Weights of a small transformer language model: rotary positions, a variant of Muon for these matrices.
Each number is 500 + 50 x the weight over its row's rms, rounded and kept within 0 to 999. Layers, rows and columns count from 0. Numbers have three digits each. The size before them is the row's rms in percent of the matrix's.

# layer 4 attention key, 768x768, rms 0.0475, rows 18-54, columns 384-575
092:528429492526500476507506464492407433526475431478530484461427507511610520495514540468528422447521549472497527657483560413452504618444476412452436423436512407492425498500507514519411495507492531516477436517524454535535580498526581457569432511451528544567528608444489438458552541518589456551513576504505433470494508542461478553597510545493471523512446365566456526531559565549487605491490545477422541364520676569435529568526437609427483460568497549486541470595437473558570612487484536690609534575529518489505442504499509412483496458519503558497521486507475517490537495407482560490
094:531512520486449543476541525452466470451503544406467454500472540592555599467572533609484568527528474498472508431500439544518517505622537418601477476449494490487608428626565428487523510564483457501518559495457533494464545587629456471546466527486424478514524560569501429456465480517505472413484537426461488400519485516483534511541475478550494504553512434606502516473452480517578491524478511419516469486477506492424327418506464454456522503478461465569565465508428548482573472584519560492462607478487628495550535536523564538514516548430503449479415502468512452442476520562495449461
087:543497434482546467575544504468507474477493563476538562512550446571570451476555539564530490553561470557515560568528549464473526520527557588447509486513435439573532500500477454473415479512516525498493510600499542469473464486519522512478472553511525492499458539563490486508598557463484396476553437503428520566541483580469447483510538403531563545471467501414456440432440517566513539475458550506442395471480548579478554489467477502515520509525429506514513538517477509450484553472531556504558523519441627456573456443446458525514429489517516551420462508547509484463441470362456438431
093:510465475493474550441490535503524576543410508539545539345490561570496413490493467473503502520473510509509494507544470453516567500518527520415545467472559517474542502460435535464591545523513471463538484437576485521489440398499569633451500522420471555452609405430445563565426519513593443559602543501439508522562565460500489529479533549561466381488491476512521496482564554493576583499450457585551513538469461524570486595458543475478532557473403497561610471533555515461546525513541495449485472482510550532479519568479491554467573481553488502511597535475513510428557540514353427529
087:595537457466544572531512488534540360535418498467472431533446548413503500532571495487545398546506501461549566517568542534460427538460511477533530543430449444515403485543613589537533523574651405491457524561369493570552476447463516496539551536595560583466491480456448592440418492554545516525523498481543488404449456424497418558473497489509485507467485461470416496584541572491555503500546473512511548377626556548484447537485548426434491507574577480465445509540434498544578516381487505599446497533503516569554510472550508440464451517468468410557427550547434494502499486553532543448
091:387413560412539464544461508518501463463520475469529471500451539479487564494597540536484476508498480476506616470439533534578565640494510488406447481388547534511503534439534462448438516453560482588519518468424479481527513485422508550552548506463485515518495499519516529553506485461621481497496509471456475533625519451479494427427520563495585463560468500561545511559508428447513541542493602447487558541596452437501393518540507525546471469512485509547475469493497536372445477605580491492478563544521434534388433503517506501494495466476611454512516422454548557542469525491539551581
091:530508482540518467398553504475529502482435579474545471551465504471437410484527412486536455599561505593572482554546514449479567482525444492378470519526466485502478512562488371476528462519470500538490430470488547462490519496531450420558471488583496474553498548485501487583442434541534549553464542342472485518488440514360416577506543533504515520457494645420529464526516461515479471517560483521466395529437470524500624481513561565551445519448455548397454544407546500470449529405542558486510451511516535438503463459571583498581537521619493503500499449500467430391491401508557422560
085:515512448450542601484504499522447410452479429540538534515496478499476545514407441493605506463432514485361547501471464502517532561547451478502460500569499506476487403454374574520529561537581525449433476534443465592442509433493478441558485527486594546446537491566528521433465471500437506440592451602526541514478579536477467494473458478479553464495514516522505515489477547537503566504586461444471550556438494517538563403518535491428469520485578495556496540455462450498486518476582460476463499580449501532512546405525551432446627520562480471537481559542567497523497522560449483474
097:447452515480596525538497528539469444593502472438525449582473510473430522550467584564503508500515488532430473428550480496428428417540497526562577436624509526560485528464431433481522554454546568490546511577509544375490497414513456517445566457505541480447493439509597557540498538535525496467527494509407573493426514468368500414558479554611424472454500477489548494485444458536490558565520460469437532558484479575470491458519535471454488526449582506563492435524504462485416414470563542423512487450516461483512540486586553512483463524477434463462407473462529541553433537470531541506
093:468481546539431444433518450404530458500412485489441431525549439586570548464459529433481466456559499543522425478471550471560471463387465624673502428438425427430478465499478484511479531415496509462480588565534540524427500526487556498472558444513541539514588534527470525487463493475518379549374437521535480511551514439464521423587552476537487516500464492400499533508589511445562505501436529522451463398587531551454521476506511589535501514555457514398434524538553489478543447631481621493498480631527486454470441568477526513441478533459417577524547471477475507453552520420507555487
096:561489491499499463369525470446515505564549406484432514524574504496509396517563499554374388427460545506427518521505522495499575471530451413513473472526478317445502529493506503516476495444505470498629571452385579515487470549503454478471567457501506516439556436511445464485445454458527541562416545475516486586502473452499437501428392555600445539498520456466510497515562500541520552569568501591483588399544542543556612481468484561482511539517562432491469540462515558577469403559490500472480429483448465534424484523514465541504424573570459438462513527546440479469488493468528487546
087:569479616471539390454537538425480535484599456555549562475477527501422624486522428522415461520519495413442578558481523494538438504491473471519506548595491457451455425596462500468517563506497504572482491575507517476536490509508524465495488485505543492551435503481472493515498483503546516461488499560495534513484486472437543411478509484469484396484555461547487421446401461483497493512580530469401381439608519427520498540516532550454477413489586514415498475664524470502480402614473547534507505482493446477470465537502347479485513546586544593496508475497521459476454563519486486519
097:466473492452605423475519491526520444434551477600454442397534521443522499562496441418538543501626446471446506585533572503389439494435420510367443577462556503491552470580576398537489507472448583484497506416459518531503429465500567467488459464568510509514468476544481486502442457558419540488439567486500439478467511493497557509589497552452520424497551508552507391568470460527524541537435541601415528396500525460513445509491531534544503395596529527420456518459487559561500545471463533597492456436457457461480485452571615546560644520574511593528647501516534532474533547473577447463
098:441547486476485575527568567502495477440521398563542609498482581499490457585585472483522477588473431491476461419505392452567451497549503477520496547455498516429491432514494543531456523548491557493416511432466441551431478434423473527484474485540391445538497495464478478498516514459498532473555471486466538551469559487549447577448549526528502443566546473522523557498499427407439500526514531442511605577472450452529539522493534468536464499408479474573587386526522564469455496627618473482413436451466544514500566481438591540560537488591505554519597528499636510480503504543401539517
104:502430456477527516556474499466490429436601362515521495504570610484501516437429444550450518526462558495496534458514559502574446526580457545408583477482521503510540507370493419493446508451517451531529525480480423555568478411483486481551469517544472446522478513428462598456491522446502570457516565535496547464578472470593493492483421471547486526488499428544421441533515473485501446474487439454477605523451467502489525433511490417537481456533504508565504416580568549372525366608478382525466447470457407543424466600501497506585470428498552435559461519503461515546403627403530581451
088:535545457474459414578513488480497510443512543503543508437590402446514447417474516489534541487515520485477488538473497473520532537439469586519568476566542393502525409506451491598537474374408512472446458512518604509403548407504520421489478486532535490538467480475443594546555494533483553575495540511537544537407477518606528512484431460646607513469501440513581484458460528458483360497523522561495515491542491458509507523560488512516531500453506512427551579550659542518449528498456543482515477411648511431530426502512497569488524518450464415506425539534475533493531488418462492501
097:492513458455526499515531537462472391489496521468605435530555502492519489589468591519486447395557421407526560537502568565534437491521553573514420586422561494567432516512566461503584471425526565496483439500465559423469562516499490516524478521465454550512468533415486562432559538553474516467427470400615495538379508533542548479461434542580555487469516445619594501560530591513592491437453498527522513466477559389503525487423491466556469532410437545514433565499464422502549552544499551460573496488486552540688480478509513460490476487522600427518530535538459450541414567544540570412
098:493486451484526466605469490482596508492498564482440537596563510474542535470489536561448483492479442421463521523471423484545532518500498524499448511455489540491498442578470552486508519613494462491566568536509461415487539430459484498486467567538548503424532491522497515504521427586434516613595503413541483569591604456543456519496414410415453581477490488478464503482476498502442421481463545561428482459571497494460468483439491524603493512526539507461527521475423567484418493453465523447539549525523514508633458573551434494550452471520437500396489502485396441509407504493636505407
097:547476491597507525495388427439554533537481550438466495446615459579546553378435466428415562495506506591477459471491525549483492533603514444598466432607497543465379543547542537547526401445384522511487473548589571473444494464438564576422470559498540478479535516527493554545489457482548493538499497598560449503460435576465476472505537509573528446477545536456461517447520606442430515499437454525508514457407493501494515588494458553525540485481478524475493550528504480483433544495519591424519463574489538529497478518538413504496485510514491562468478539488463548406461510406507487536
094:562473550567516501448533603442503577484521517525502687520551493483429543488578480549446421368545587511531554516416487509506502431524575543466422431503551535494559517489568439455450417471518545615433567465518569456451468458441411525442454439561538464515491421526503538404446448486526610466447491461504501533456479531467559557542441460477450459548568398503442524476489590509482378470532466565555493436547469490474489522562487481432511546570460451516501484452457585628508537534612530438459468465482575405483450450428560494506548547598487479456491542477475556530421494482483425485
101:551552509511513577515552428487455505474446466573500444577485478512526483468537477560533490482341527504560551541446495509569469510491476512546472354505509518544447551529456606483452464544537534563469555471532479534530464497423499475550622412478564442382464577449551475521490463480542498449474494496464538458475543494440471457511427501474462522441516423587542478462563484533534490569453486409483539494465493435555478504477476491497545472515479497467471441534555548481485438503486516503500492464513522474523524486532499466456460517426446500517501502565420514462551407497450516500
096:546524482475504467447478431534538459408508468515528496537521525557461455528528612527538426457522537454484503609572485460446498460544530421592487523554376546569488444450544489495490488508475345462413507484433564588465490499470438546499478476517511428424542432500529508547558490471552461590543490554578564428478458491548451397470519557593551561434442551527501464486555576564578472488509546540502494507513497603554542475604553471491486502515530479416497462492491547429597521398445548479381470561498520414430474477486461472469462460510508530545531558537441534497541444453541486491
093:512572509548574492461468474580491425546533539486506516459500486389546508566531520414559531454456491444541542451508519471553359587470394448526596591504527458588471499478456542471373541482507500614545455487503476473470514516476439524598553461550355548487545462563475424518488536466503469496444485478490549525551478486525523441480506496537487421422526441535449448513491435525515539465504579465513546478481495494516537514481565469386501477478538490596463491510615487464555514561483519533506444527478549454557512465447529429453498533458432617555539531501416530549606414508544568522
095:449569548542589506486500490602601562572482403500512461543537510461511545505502396577455566495464373405529479481508506490464480452532558408539512522578390463518511508518491537462520447530541503476511491619551533452534464514472544462462508401478503490509465454509518547488458541573431471506492510506504548520450566493599544402476533491482441481489550510471430511511488494505591458435456531450454502519583498439489501482504589496480575477491428480568522467524486452505489460528514518466412461461541539493441530545515508635504485496508525503504541444535507523506569578468524513513
095:560557474551488608504451474403497453551487542508507548539492386424491477488486503509585653455475444495455499512516496645408552457352472509510483506425451600581499485515432509451439398513419583521474456551597566501434442429537431507446424585495496504462510457459523404451542494524472643526463451487471504521501468527602536547528471504464469484449562457406557445408502484527570489470487458531589442454514483413567558449519477507565482455450555512524466458567513530524528511528444504590463536476553497474445422522493503525519454609543427514514470496513475447559525446458471415494
106:451529568601540428491586504589583592525426488513495434487583517589498619494411499464547474493436530580543474487441409480471604443441569490459548474506478505478521511585455451441627441377577521504477527477506445553524479479457438499468469456516541469530530502565569488450533474513482553508468445505535463515522592509447482495519537501594489453452521540453496603467442514495508359508466463512561535555498500494536552517434512545455518505546525515423483572575542530452480525510491535522465494506577478532478582534585534468451529458440440492462367485433422468569429488477432566542
102:401578537471483576557370496471458482516520465472518590484462506397423535558519414490438475559490541524501528465568452469526516435528547524634388572396521483489585494535536544417483496501591581531518525544601431507429450490531530485555524500604476501454515453504458493488537514505574521474503440408529481473561470524480546466500566417459455477467534495501542497570525451502512513425499442500502606493655526473531491545590436488548516512640495433468486500413449472583532475592564502494447585545491543483601452486472442435421522540397497483481431509450574439486521482529598529434
106:488557471466468394531449552485525538567570574580518442523536525465468501427468474527465498461516533536515592549495443495439503523492525557398514409520489632453497557448517396498505526493472468474602510560496629480565474535413441464473475467424522444523429427489476478541444523485460592571468469495533482512469533483528414396479418572540464533501478488567508504540534482476465456468507505534519408471474435443553468558450513442477391443493506496563422436537450492466418477407565547534543492610552426551496465420529508544501488502563505489505458474532538454517475579550539552587
106:527436468416512548491525545526490413532449558496345449521523533511493502488491476574530499497472533486515485434455514486458544438521470415674486453491483508532485520562567564542491503543454534553521535572569410475424522483536484575425438477566468474496570488513516451486558488395397521502496449526576457490524546567563513471598501492398462482492506426528497500577557524474434453548554498582495512462473486538510511445504506457501476508478513457490502551416482405536565459494505465504543542551404514460568526478562539445412433531485504491568466522475493562515407556516504577562
101:575522480493525418516539512503466497424565448498453673491543484477560537403550530419540561503542566539535566504474434457483495437499437501431573519571381512454487554490487417555446452499507567604601526387430497397534468472574452488571461478538510427574447467542474329549505423522549538462449629503459525480419477427471615488511512455495444497511580524484549452421515542517506462501590567494432457482462475571518531493538500600382510517517476386475515523479476458498526523476456474464496569440562620430510511485520505558543515436482477548482456423409463548480554410442489523472
100:453493457503462417364497559418505460465458531557476534543455484525509471506584524483548484424578511522512413603503443550494445459508460627567397488481542511535465487471504558562547459469499529430619482545624522508534482472499460542536392496568364532486484465427456489565532468521452535488514426608482516513399500518512507522506471492500565538460513500494564559510461488577595449495516521577509423479495538477495392541539500446475419467498430406420435547485484614564429380483414419564490611521451491454449485536533516416470467488553502476433460509525573456545494502443534527551
103:508507438534400491524552422508475484544513487489524436490517471496487491470410484626501431428483456563534431495521534521523408501482453531497531490470411500499458545518433533592428484556567544495551523411499401449457472486450525487496573521461489599471444554514453530455480534485513563552533436438517552497468521422500527349484530457446550497509520504518506448522521483508401440569577479519385566521461512447473562538459572437476405535509469488432536383529429393493541482428542565504586494421517548531488443603522598413537428516557525430501443465536559560497529504487499514469
104:506415542483539556508488509478587471416495483555551550479564452511465525460546445630429520513590482426501453554611522414481474545533553534529434489589415414512536525543555591494454545452534438521517513477552519486518480523488609531471520442517464552488530489617455459452493555460481483559444499624613555510521499450493544446508513557501446565468499470511464451533527507544495515549494583473475465461567500499470467496483483451439488411534468486478504457495413518549500381560429474497406504545524516431437412512421444520472440399472503472504598557471490606557531514508456563492
107:536421437642520476464541448479479607579564471481530425482499465497511475482510563516547445545474491655510510516445468619405518455479465552474473499406383502447499423542507540507487569491541444403470451513571526500527455487494478420411430457527490555518450570488474428413479442499431434526509429572472428468585613550510459521517541519433485475444526567582437446437545474509426564612486503545530358453430517536528546564505527516504422545479491503465524494418450490561452533449483428522471504560505533474525460473604540471533557582428408597528464479454490430398550499468492475462
101:505454550575472508461494554473508567435494512485525543498570471446523462514545588499571396598527535494478531455497430455499498425566456362569516481564464489479439449446499495559391457441489418517446406453437553490567479506419521581554447500601486499472532529438458472469547438473471566528478503364491466522486535411485534455559470525576532595522563604527512506601475527463567580550549519505472439518547528552450361461534453499450471454421526581471438483499492551519535516385573397587460514537504599479452530468526465423443480497431546483456521481479474485602414467503545443493
101:448557536505546448561552496474570491461503514530473541478540540535616487543474524330519524548580490578529449514453522483495583458523547461538484448457501478488499507651543455537516477468454468538519526449584493482525449523481472471512462507522515494513503468577505336467552445499562436512528550517585488557585376459501518522472457451492457429534504463480488510568507476572563558422495489455473434441598514416473494578502542576602464531427487515447465529583480474531509511445501492482374562583555493448535525432524422521495522441478468555519486489492482409569465568562587542532
102:487546436490498545463472554485535556529461520431515558384398391584445467570534546531489515464500519558485522445546487479519532561539489562497522519539495394579527441521523548491431530537518572489539564534515503527486424397591527480556442508492472511504499493449428516486467480499511495501419526494553543492497550518543482489462451562435486559481447462569518464473499526515577481405477510511527533576405509478510460529470397454473484546472504388528478467490511519445462446542597516532460525430460543481519488501429497558549615517418469484560531520546482510522489532539591563433
# layer 4 attention query, 768x768, rms 0.0465, rows 19-54, columns 384-575
085:506442464535468413431463489448584531516485442576568439469475505515443501503466466530487470538466501541488486450530450459526544536484420543509454485528397484425530570505476485419498423455509570453414441598487492440480477479494516473590573471553443521540407460541526507441455516463516538441483448538502531569571542572575529517518510496354583510384527437471508545569440491494497446552544465477570467400586537541600544534545502448538429431430512575448467560522596432595514462584496585493446436451520559469581518451512448531471485559548491474550554476395535507472527476507592491439
091:519378585564518505517407576465504511464460447614526481531537581513489456471478423482441534419536522560504401495500378464573484457544412508371532459479528580482414509554380512574517550550441503432423528521537510543486576494484468510491574504473476427516441516498536402441462410527528507544482459402505586456493473444435519542526475583490479436530569477490485536610455518432538497472459555491546590547495517486452484486427545468485561514504551485552544445476528408524574477404538434386539578510465397563520459422476453520525548549539514553497435574409555467488469536502558493515
091:515511477449532461560561548515578546472494478497604469549567505449528504507504528550516507572425441462477549448549510437510551488492528448433517494438477505433490459508473555497571568559617548473488448472462497476430427577512490477470528411505419441502504532574446440580518450402541522437514496582545468520571524459493493500572535432540442490476525461450419499517483444462539517497513574509472611477490522418465538521552510541615504478526527535482548531451584518507598490493511471465479473468472483436521480475518518457573511470507424597538456467454519602460468540574504396544
093:515469494565555512429422550522434489468425511598413432511467530486458419534499473465479494466404464413504527494526556520539500543474505504544525503519514475519526492630506490594402469469474519555402509514503479512458485486513516410491385491501568503517527511448529504466462400492413448548500575532424507513552558565391434479520527485526511533511492492509579574453470541464416473542351539428576554485531500553545525531535521481474531510507489532502485471595499458532453436583475445604539504496437458530554591525521535566528436494544496505530515436517498554546497406517543448454
085:592520506546428491541489436439537526545582570523500491462543490534473482530369480467485544493544570420511559532533470443523395474533418524512507539561507530440487538493446465537491535502463510488505394576496471469511391524492521561535483627587465425459433489525548505504505549469474563415506475499538477466563526565521441504524518448537592490520528428490542441505560565532573584535477481529455516398508539478560595598410513428514445445429444405568518542485535415569543508479486626584462463491537561467572487485511574489527482481483522464466430427462473570536565508516636455405
095:461457522489540535563551582495584528421523459518419560488516502422520492596538516499539502559512495496450486391562553500546565555453399504534618403435523480458600513505513573472538519482471487492461498471502424551490550521486498523515420433473462467511618600503527384511553489554507481437520407503515454475552515492457521471520508472498422397516404474464438512504480470427609452519446429593579514504424527532506415505550535544485417508455455505542634540523436544553559453485485486465577471539423627433431486524577607353513615490478429578492507526467501539507488523440563498451
090:406526497479497417516516605595505498524474562549495503535419497408556552522520498468485538540473528538531529450428634484480525510433530449551576503397608457561475523572466567594460408528602557586479413501458512482466469506560539487514423554492430535471466466516577432472461549434566442517458513514447531494523521529547538526481519526557564536441376521412438456517568464529498530502423488405516542440479620577507523504502511442491594430442462530469511464495545497560492431593527438553428584439539506439475529531422513468493487413593463519503481475537574487541529461509462452499
098:502520470478547525463557561598502441508466492503462498425445548440511483508528525488403523566648495545537501500505486525579443455488497607500562509449549472429515562493448434523603624583510542505552493502480441552520509489518475578492422479383450585574501481540497454483514560479482431419550489372549524427512398455538496495446441516369455444467483456497454493515500478474509459418544454524536469521500405505542458460522483493520529512486484526516451573539492566412566509534606588502411493517567542513419432529450487502471580519421482481403577489522505430549548443517572504380
091:553517455498444523512443469588421562559572485613590510498497509444571450498584488444536453442402535557539554515491548503435472505584539458491554442440549553572483468586405447517443483547548538506502518354472463483544460498476543535460415454486482490410506445495522521564541426509472515542546586457486547470377487528630473391544446548571495447579536460493484476524469513521424519449508477479455565526424518511408439527451447526505492444511608506574482531484496483514465411546532407594564567474541539505488521482459502466492496349553567470465542546521544469572522536549480511513
093:488531530410527440464446522518467551452549567525508450513439433488495476437480504596438486541534417459527588482553563553462446557472527531454567545508530505536510511642491471491413461509483419571459473478487519460517455481522689404448445610446530537453522538589436505530455550499454509446596544565453615521427476591480503473372436474453496551494491501502472562521563414500430525449581548600461463503428527524457532510521534526513535509514524534441370460457517499516457510506521489601530469483474485483570506620469477522510471491449471416512455465476557517485534460434455484455
094:492497536548456554527526469448507552575532556503468542503575517491487473488513618502561595484603532506535477575405387490538460450528554461485409534462525496492565552499505514539534462497535426519491576556489538528514471523480614587515544520511469544495461530454559527503481528477482535514635491423499526471514497576512537554486516479499543535390452498481484552503549546543603457485509413523514452459419557492501510456487552504439485461461482500545460523513437530526415494480485576439467433512579542493496485463397556559555497483522538456408433514593487456432502443515531583567
099:546393510526471496496486523484431452520450507503477488552483517538519501576553535557534445544478547489589551448571470508586582474546473350599479591409555464447504494464400530567612551529530461509427521465472497592539456537495504551504493480569454591530581477439489497502530528475407465492487417604542393471553536433441381632477510504467512496538505609449488474443486551485481567496426483562515557526436483493469464511518385497526478456464521401463453569575412575525503479475427541488479578517568475507489482452448505550601582514407456434517395513538493465462485489441594490426
097:467524540532517499599569541513529597436452499514537492455441462467467563460510472491481546461406544495477530489442508462523503470543474515557532568523550419498591538437505475501472402566484503504410492480492543469476537517500507537562567461502498519552515479462511493534565575525537404439459441481525476501569516563388499479500474477530492465535538568533402575496448449470536506546676483496478551536533499410499513434423567509493531467484455502468602491489497537502535619522555529474585410542427384461470423450547512466394500507483467609493533583389552523490417529457522446469
097:598468520491479536458446400455564424571501550330410534404481461531477381580502502449408522594524493490436687535536526565400454433500533604566511563534407507440456487457498495479539602448472497460595503484513534593486513544549435490594493564529457434563494539496432471545523473610515574566502388563534457519450458475504455407552507462548612497434454418509557465455480517539554453544504478506427484443511482483497481546492515476511467437448479458473510563434609411473471566531512558473432462514482510447507527409451547529543458510490514504510480439473505495549545438464575487501
098:513549480476450446433519491578630493468580490470484488468442521576478485500522467471497475476557525477510505584516428559411522469434475484510457485554495594453492425555465548501557503560519520499528513390460484543513559539484454539426487496558473487472511528505516409503474515563485524533450454521548525398415409465493602480467477538517497477538483546560396630518518495481559523449430365488430454568525482426522506510431578572458496544616492451441551490456427493447496558572462534463424551614456590560456512428559484384402519512459474476437463507540489465529559579477466556409
093:476497515618434576466521582509507428449516467482594522454515466545630544487531475494484455528546562595475489501568537563411564466528528520436545437564511445512488508533462475479469494539464511490539539493454391558511618502532483537480407539523451611483557442450503519560572506475566553688473549452479510573437487425503554581471486474477441579461531413433500594533443477540488492408605458547427480466532538531369463491581470447508475514481479461491467500480489528493552459435548486493516525481373470548427412568513437445525458440477516522472494474509383473500394517466577596421
106:466465518512532541474484458532417555423406551483537509500454448467484457495524480411439416512436423513477528530427538456494551551438559428528525526481491542480568487590453510493429534505543437501511493537514574489516465426523500462518484586538544507501455496514369466544522489504491481665574530570477574482463598524567553540458586526549616558463522525535485557548495484525455457591505486442477491510487556554535422473552484496578472475459460447439498400462572463474567501588486459543495452465503481447434516539441491475443529469520431503530473488482456458494472432481462564574
097:491478525473505434501469507560504451416532598521448503491525447427433484508513538463547466518449601530480481479537558483487508460394544471534461479379528540585478493503529509562453416515506449561463433516487523438549419528522577544460440510541495454479451583543512445466454571504447473543502434555519507542487508577527452460563500569586426464551443469473511510428565474584470468453490512535500483482477554568451533547484466428550509438496529541554544505450526508480449434561494510564553446514480535463465553542472395517539426460518462596506433468497558511496447468495462487510
096:466468477574496520532505547514476498492534456570505469421490474509477421530441488549587442529507500452510549472470394544522535500427482490562481529493466535537451461549462526539538413466550528396562560544543560499508523590525548457519615450525462464571489534443471510476599457507475529483521536460514485476536432408523528423464532504495486492490444530606485480520480515545457473438529494487498507549548492445535467501456479476385477500538547473460519466627521517512478458582452539357499548480566530469420550504557466619526517502547518518534525484451459505389511561550501468513
096:482426395507569404467548532572574504466467474533512538528552464451502536487562536397619596408409492555581550456461487520587503520488514504575509555524521452460546465547485532601487500464507455485511521453556519474504531461458526523466475505587536557469530423481491431368552465585513503484500549464473600550568509478413525572504540577496531481523558450466397460475423481463438515578493519490531505547458533582483499486398490428520433445406516520533556468489476491524474487475521580426577515528513603482509501475503560436596500498546496590538472506497496506467331499550437442487
097:535601422484511436568432452515487496404482552470511354561424437468584498617424485571580449563508465456510515453508511552585483499452499506495529491417529432553489510490529400533489481489496466482448505467612524489503508498489534497484488512501565600413501415485495563493483472537500525484522526492501460479507568468466515507427398485584451520488479536517433480563481440580458536468501633568532503569422547477480488533436524543520681447449507564446416516527546516454497477558452473545555489493615488507591453518541432468572440559461481469503410465516532571531535382406455538552
097:413451482487551418564518559500424499450431460478548471544501518516543498424527465467526480543474519497434481491485543505472582526524514433511523489534528503613468455546512483527412477501563604495489518487429515529532507500533640377496443565502481472588530545576506573624579544455497395507490486526444429439457568609513512554470413424536498547641536635513552523464466490432468532441356508524433545519533522526540438480437531541522535514393494511547570418575570522534555497477518452510463514589405528483490492603443433535554505475482624429540519472531589486471573476392408441479
093:571506438491513481420485501586491534592566467414505465553384516442440479423535499487524508436524578496500579611501511504443473530527497470547481555582544440509478517447414486486526465450532457554535516597402505553447518414498531454526595536428442520492408536522447549464484548523505474390572422506439541467464474390517507502410468446488585490457526487512555488433557584458556397555473504473473577536508482468529535433487487643419473520502530494505418532603447473558453494569500537455572479528573534459586560559580566582383425598509431537463493480480498533474506526543448506492
101:454557488547529542444491552575564506527417519405487446507561536546561518470584454543441462495568483532444534532441494528554497386452461577555489530449587537499527545539589499470531538537461530524431500480578604526446514473488589545450458571580415541503529576577451562559567496419507596507567470469454583472522491469473574410531568477472449562572569426505484606407445528484396587494522451499589521513581498565537453543447512406480484557509469490494499464521505527427543432499587529419548530485517569525409554472418453493455453452519512482432423483413499550526464519556521476520
099:538497468488546426580442502538469564526567594521485513514493555515443526393435408493527504489567498471448468574471506528534518504603533569449534529413472476537505492454600468532572549502466537490525524552478576547477477489461550390488594530454535498497496497548528512492585441488457526508426452464485477422405444461497525548483500474485569479517441523542526509513451488470455537486449474481473486583529478451541529510459477430417627416477575481452500426475575516472486550518526476499472431497482552489547459547589386556439526565545514501547505542373474463463472468528501539545
108:615477501522456431523413456574484622527495399487502464600480516500504585429459494560499499453495541537476478436444492470475530547513507415499410487509553393508438485463514487476467442500530458443503433491542607453472506448511543542464484369590511548510540565465618533477506466560488385500476495541502468441591549449472474434482419433496411443454511500519431461484452499470409540530553485486537498499464539505533447499469453536605485480504535501429545478500448581546546435452507480438386529474463546517491478604451462541467478518535557547594427524472547501461401554385455473487
103:456484495412527447498489465456582583547547533537511461516464557527486426393500473570496474502502558428474506577511546529467353443499455519552546647513537445515565560500475485525474545529493426478488547481449667541495477475489421524576543456524483509522515438568477555476486483521497439526568555458465561463479492488525442377450463475590604591453534554438588541505440530469537511492489420545536455440518469495459509514410521511500510467566525415494517577471596462422504429437541488443447483422536472510569497533403513510563485526527508443438502516477532497472563472561466421531
098:516515439509500482598481496496463523481507529582525567566545462492492536456416506459595515593456566571457519575567505488444413522432427511509587457429561473464473492441509539483485457522523510596409473452533530543490532489430542501491515576511534449528473501489559564430504573448459599473567508538580477539485554492457414503525517537573538567496494531516480445473504525415518378564422516489421603467488468582555482464463447460493565438507486535574545435451560538442466548524527542539500465501528561516535515543571453524470549443472405609482542484491490498517500532469478493512
109:422480440597435529523521467470437553486477535572406489513559407473555481567446512504469445471501535538420470496545528530547556482411554513454419470369527509580479474413530601472485449400478478516444582624588476459489459542453592421524521435526462477528519482525540556479512523532520493460476503507469477494562456449496513604410415459520545644445424597440522455557470515467412491542470534381459454552475523476463453534493470493507601544449555533491467519568462544496399517482437547494552577459431547565551583509499547471491494464474485482535520522491416470464469587460515428615
107:501600456503543522477464520484403448503404574439497380646453476442522512526529491533527511592555540494518473538504615500433571547513490562572558447506478490608490513406465455520422526468518519430552469542461405557514522484571552381506549517565438515489477523484495461470468525404528484464558508499492529525535493476453498474583526524463563494491499549473511479465437430504374504468489489569523489474549509551467558529500551447578517454410480579645435525501477392582550515397590506419503468519421526515525427560491460528632416466490504482524438455428478500489533474515471498523
101:569493495455527414477440498514526533514542515513490503555460556604557496546504397457468496465406511453610537489491458539493477573449528560474428538472356506526613542506549493467544555431468486457456375518488495500522452464471487452544579524430503474545490418544586605510421566547555550450623541524468501593537543536402469494396517483500415566443535422551443506524455546462510539488559499449597515488608475450474533489495496485415391494426518482512494570483536495488427595628575471527449446485483419632514491500572554536524459414514456464510484565529600470495438519576469500503
099:468456514578501521425515492578439519508449503481430456417485558418494487507442469472405556470468457488433549541411483503461486575540550494626511543498520523396485453543490467416411537476464448491485408478563574453465486469509480478447526454498571536493525558482454425424601488465372469473445431510512560527480488506578566426336560529431527455411484517553547504522437546505504516512522529466547584521394466470542498503517454487522515482507470531555544557570474421458587494513399528491599520430498540483561548541513506515463520478435457557539420570384528539542575490571523530532
104:555527551538486568473556451439534501586522547472536531453492496493502353470424527522491500501527550457491477529544536573541487567535532546586471552480372519580481548435588504431509465506463533439561445497485537556492573499588370454462492539477500493554555510489557536390581456494538561619537546438468504442552525439618545535519473516470561517490486567583511488466477509537440592545511447459468438548368501492507461486497498461504477529542451531512496522442450457420473595601545544500485522477494518408563541451383527492463508510545514459499549506485458451497555459551540593592
102:500510471417506446540480574516488554490472534438475495518407508521524581395509471454619556529462538476566423531465482478478521447580422487450511443422465492496558585596457525482443522453493530517496536475473439547574522471458422616587532541534476467483489521462455460479518442485446527484501484481573533472556537536489556489479484453498509470530497503523546578536518463605570524510459348535573511472517560464481512537434532457408542426502441389448538565525569473461456529509484566511535550491525556592481492551468463487458415575455492527488468395525431585566484444561535430493
103:429467446383581581462493441465524464566478475516412576533456450535488479543489480559423585506486534526511579494447491450511595465486527575445477436487487424619482444521584597520476524612435523501535496555611491458501538500476536493472508472527494481459540476447561387570569532499495477497527550500569498515448499537515546536404452469540534560519497577419472481466510566484415476530507487526572532372474403509492537524511553500546508438506516559558499409438448489483450473542472536551497568595456573539491422506584510508560507456471474547467501537516623421466621473464515496482
107:520488530505456461429405460476436533479486450613536446518497507518429573442523434482519562544587594514410408466462397495452509596543493517494443441526456541474519594458522499520481484515536481534569415561493545491603526552486533460492529470516582565558580429513501528519478474500494546461513560521473501506507553544420475509442468446462367428537553460484566425482447499544491565508563570561473480484538396448441524500522472411582462596547415470588473543514556493556585567453545469427559506504456532591507541507506545580514556482535494597654445525483534436371538499496473444433